config = dict(
    num_hidden_layers=13,
    hidden_size=256,
    num_attention_heads=4,
    num_key_value_heads=4,
    head_dim=32,
    intermediate_size=704,
    vocab_size=4357,
    hidden_act='swiglu',
    norm='rmsnorm',
    norm_place='pre',
    norm_eps=1e-06,
    positions='rope',
    rope_theta=10000.0,
    rope_fraction=1.0,
    qk_norm=False,
    attn_scale=0.177,
    bias='none',
    tie_word_embeddings=False,
    parallel_block=False,
    init='orth',
    init_std_qkv=0.0317,
    init_std_o=0.0394,
    init_std_up=0.0454,
    init_std_down=0.0454,
    optimizer='muon_hyperball',
    learning_rate=0.00679,
    beta1=0.95,
    weight_decay=0.0,
    lr_head=0.0277,
    max_grad_norm=1.0,
    warmup_steps=200,
    schedule='wsd',
    decay_fraction=1.0,
    decay_shape='linear',
    final_lr_fraction=0.1,
    batch_tokens=[65536, 131072, 262144, 524288],
    max_seq_len=512,
    doc_mask=True,
    train_tokens=625900000,
    max_steps=3257,
    dataset='wikipedia_en',
)
Each number is 128 + 24 x the weight over its row's rms, rounded and kept within 0 to 255. Layers, rows and columns count from 0. Numbers have three digits each. The size before them is the row's rms in percent of the matrix's.

# layer 4 attention value, 128x256, rms 0.0317, rows 110-127, columns 0-255
084:091100064131139076115087103135184164132121132114154146142162144120124131126159104161153115122149125127150111088138127121137128107140138145074123122141110128120190162141159134141137145081133095143132091125115105129104134098106112109142094116108136149139112151144090141164133154122114180071132107151123161100151146159136107098105168117133133123119157144131141110167140175118098132127087128121114094140134142114145136125127075158135180113123128113176133105137132175118133153046134115144142124121162156127142113136162142138163168147144131130127148173104116113162114158142155132122100128139125140125154138092090153114103157114176134131112149148124094149098135110101126133148062110133156156112148110131123126162095100114155079140091132138154102127128150142125080111139101110
104:145153058121106165126100099086132100170117119115138114119099114172146136104116119136103115105079110140135075144119130113137163133172158124111173149105118118106149138115130114126098157109089097147138102118118117101128137135118091172133130122180146134120164104126114099146096135124100068112119120154101106108107068156132120157144129142142148139106150174126158159087166137152116117172132134147101157179141151121167111077139059128131121161118139088139095127139118117116146124151136115120118143109148125104146106142198155085121160150153107145101100071093118116134093130121171126157116112123102103125115149115160137160123102125181107118110108111117127141129131161127118120146138144150112135126084096101115099144131097116141134153118147121143129107087121153112084138120140121
101:131152145150158131129125151103145105144067142177107143138104098089130170114045093154125096129146104147154198127097111107120127147139099137144113142181140110089144115148129107128122124132074140133093134150137140124147081117112159119146138124141178154101153150139115150134148134125152109138120156160112120141152118106127091151117094138096144144120101122081086136111116117142118160084176117142086153141117169096136133142110173149121161122129116104103142129108131107121147099150135116122132128167117142161166131115162125147148120139174095119119174138165101134153137117118108193128120141130099128122140137142114149165102075140121142098121110105173142161145116125101156153122142075113091135153161144130104127141132165145098151131138108143098115133136130129124139108185180131
118:110130155106144118137167164108135153114101129133111164153150117131120130097153107118144135118152116135127119120092155109137128117107131140135154163155122092131104126138115154122118124116149147140142106135125153134089112099084130120155132158099104122191131125153092127094097159086126110169168105143120115108140159097106141123144082143095098089150133181142124174102134110087151149118145161066099166120144153108173150136095088163122115133116131091151128145085151087142128173129121093186159096148176095124148099126142143113149108137079115125141140120147144128125099136156106118123117139096110097092135115107129140125133154090120122170107103142123124154185090130121163112108133139129153120120123153115112144138116104109100126113206171142145142169128073149119149103104148116
102:183152163120144146136134134122103111128125096110120087185175181151121114162102108126118119192100142121136140125118119138157128128094129126131149089133149140097127147142134118149159119133122145168106124148119110118115135094116150181090115160165092111140053118117149092124063138103104138139120143099139114138146126106127127128113101142144124148146138202138110163133129171102135087149168103155155123118101136146160112120087095158123150187113124166153111176126141152119143068117136126113136130152167144118150164154134134133125133150147123153125134143134107114159163097136103164108160156155133108165114152128097105099107146185106143129114134138120142150157154127125130146137145139116140075157138108134118118141091133126121141154128140130089123112134076177118127135152109161
101:136102121105166169133108129135099164103168137094121095115141161091116111072118147119128144096131095139125102156095125110126155143154138092152113106104133125120121124078137114117145143120144141111154106115155114131133120088139083157179108115148141106146099086121137124138122178091100139088151107099120141157133108110140086122172102148139123119133128140125168103130158160132108137170107136131171077111128156131145113099122160115104115129161132092159117153121107136191129115175145126093093138119090115103100134113139156100144129109188116103157148142128129145135156133181125109159135107154119122119101087153087127142157105146143115142131145096135056170115178153131135150134090112145130147143142126121120180111131151191139094135124144118126158118107121128155084123141126101
109:164117176119088163136168139123109142114178066120091084114103105169133103125100128157163155119119134176099116096124145160144137145127102100138136152099140113143112106122148161112110147123140117125120145131122125119131117165143097105112109145104119127121108092147113177146132130095130151099080118088145089149151139148135156144150130112152104126173129104114141120109159120113149106136084126138155127122095114097145140123082120089144135147091067136124151151180123136128111142114135127116135158119087149154131161151124129108110146167077128155094172099109103120103153134144097110126152121093098121142085116139096126139133147140102119119119109088059141097114165147105114167088176135108119117128136110123095108146164130091117169133170145122144157106085153121156148141119089126
098:121080161166145127164111134124140095129112133150117113115129087099089144098146118170121159145129108160111131093130107119131111172108086122124105147146148141109152101168095161105154122151155159083115105090106139159143067134127129155161133171114124099167147129144096116179080099134161145110142132147128120116144121106118106128127121125132153130165149103119143155118132126129131140157121150125144106087103130106109131102110133113106116119109145125138161129117174163108103150131108132156154138127136118179149118107115114102088123103136114132120169122163162157098130076094141091101115140097106137126126091105150116094133137128152130149093095122103157124132112165188150158167117175122150140089125107132146134094137161136119083132098156117194136153105100136133155199115106134
106:132146151120109162152108118152106137121136123105140116149110135122144121104111092144101118130083135131127131152133162132135121154141143131116185122135142115163111101138159138114134094147096139112115109149148129140157108147117139124127146132142073135124162170136118179137125109094138143119158103104125167122134077097117142114059115189107167112104077146140124115143123110125127116137094101113131175099086131123119127163105107131153150133146124123140125110142141148107129149146131107110151151135165112100161171080143117132138137150104105186074126109131130110080126092159157147156128151100092094137117142127074181155167122100174110148127118123133145128103120123158128103110131072113120060152114127090072123132133138097139164102095134107158157164132117170169104121116159121
108:106135095143133167131063145166171137128119129162145152089125155155170131125106111153131122143130125090105107138122139076124109133172088095159104157157159127071136172090094156105100122125116117076137088096129091122054145129141134169131101113165144129145154150128142134149145129117105131102148158113111145122110107130110138075120140139128132111113126186123138141106103134124142095131168103116141143142110117160148075148127131133161120134103120079105103093129126123096143095130130156136136150113092178147153092128151136108137130137150148150137160123110153128139140125130121139123150155152129134148096181149135115130105127115151143136148188114107120124135135090102097103144084127165171135140151124133158163125113118134150150143117123130130140168143141122170063123078115093
107:086116154113198125110101140137150165092104134102152108135132106114090118131156120138105106112138135126118136134173101135140133127134111129143111135093157112096122110133127169083113138123166106160086080117126108134096121122132118155105133095121116120106159110172151138150140162134121099167116200128099093112135158062118140121157104178090123187151137148132099117156162126100133154143118095136123094114138125155164173146134084141129110149158122102123106106139113132112136136116153110064133120092112091131139099140111119141145141147088102125128138141126135130111085163141121124125107146130134118112175152106160152105116124142104116130180091105157117128120125127168109092137171100099111155140166100168149096101119127153108088130107141149104131147135133132164096162088122158
106:107125168144107107127096115126088161163124127097158135136137130140149148094146154144193158127098108136060125141100108130126140130156135130110109086086083093115123132127122139113133126153172109153141082135105132144142157165157187115114145154115147140089122134146132131126078119139078165152132170126140188147106146078129142140141139124126130130084133167157112117084146117140121152135124100138141143176102148081102115112075140110106126148102100174130163154123122130140130155083111158121108119142123119124128160157117132128155109110113098124130193083144143144114136129131185118093125121128170114143135141115173132120134105150106129155127132096141075145111143124104112077127111090100127138145158084125101165137128152134123122100130100114113095115105112144154107120155147139
105:133173116136158179115159148132104124090110082128088100128162165117097105133121101097123100133149147103145122162117122146129109126108117153138112104110136141095118151138121147142148129161147122167105164114123111146158148164105157132132143135164155087097140166097138156101162121110180133155138148107134104173124113158098145135099101109136096099151133100135131131140097125156148111154112113175131141104085143112154122148113137175144155115108163131118186107146091105152127114126131088124124151121111089128132092127094184096158118113124113148168176147098114105144108163134099157116138108184137108124099153157129076083135126135125143114145154094105090127125138102079135129133076111138157119151129150125155059140132124095113136167077129136131123117148121152113104104141124121
103:126137078145169131119090141123121078098126146145134147097113135143101161142064102164086097091155107094161151161128116122099106075104107134152136115155128142114137134114115130114170131132146137157140158163152144110085143081152149112135118117139133142155104160146154125169137106183127137129122149130173130113089114173119152078108173144130126107141106159123115120102140149139097136115156116143107110107096184137107134170135129121148143131140142150150146103124134128094121171167085076134142165155133072142137096110154135103152113105156092122114157141134124105137135122136089147121175128176121100115084116120107174109111171145133138137120150150149144110158128083138163175129096096122133151123157140146102105149145118150092118121109133179113137109115125146156127131125134118
108:114133112158109111128103144122132116138099111129162144103159110117156137130146153104138106159158131140126164108117114135126085107144204130105122113142160173161139125119135108152132131146111109143123125137107103175099126141093139125103108138093108112153123106095088125093128105110147109110107084149103125134083128129091104135162100139094154087182134147109136116129121157122128085155146123077139154167146157117148125127119149085145129098145132095128077148121142112111133144118107137125129114105116148148132141142126142194120113089113108094130152133103147118115121092140111105109109106131129111114084119073154140129122124165137113101113111151159115122070113115162066132125180119201161130156106117126108146111106101095156155135153122119148111178141074162118065129136140153
108:144162115119126100094127136157126134147125118140118103166124115131141102116140211130111137154142147118151130156137125135126129166113132130124171119137124118116120126114125140134160094142113126179138128129125159125108148169170163118111104183100106098093140139090116135093100129104128141113136128105139139142077100084140164122132143099114082136141133133138110146153110141143133154139133084125107088123132153121166119109107141157114190103158112163145174136143125137083154130091147111136126145102114148112087079130135149114153125094157115108103169144152185121141138126144148109143101101171109129127135137113093115126120084131137124145136119160148104138111064097120076131131123166133166107143175110087097115117107113105091167149110129131099103162132091133136135069157118196
099:113103151143143113128114203162145132101156116113151111108153113089110139112135098126125119112155154136142136152121113075096122146126111087171127114120087156118154117138113135108151115103091118114127125141087122119091130123130168117169116096125128130115169110122102129125183124150126140125135093102149159114115144143140141143147122145065148146127075066132161148093194075112082127148129089104134124145156114136110101131140125122138116119149114129135136138108162118161071082131127137142158126122127129159105130162074175143126145139144104088104098108143152119111179137145078124138117110134109098088093123154096086140090157128131123089141135071139145137119157129111154098101118121112114159129155177092132096107097141102128107119162133134155119133123126130120108126130112169
098:108110114126152142142114155110137176111102107091093179125124086131123165103068107143136120077136128173092086111137140107157134106120145086169131179096109172135151116083137115126166153143129100068133152166098128096153170078133109134133104114136122108142128141103106136129125107114114116145139146144081146162152141141144166125168109146082163139114130138114111135142121107119141138131133137140172156144112154118110128166083122122161136107115127119129153141131139104090126129122166131201132107193113103145155146119152136156140128160137160144141090129178099105133104127103150141114119141132114113109152069102147129122129073176157133124135132090139148149134122100127159116148117134100107117112129132156111167113145156091136109102158145126114141155145139133104156152109102146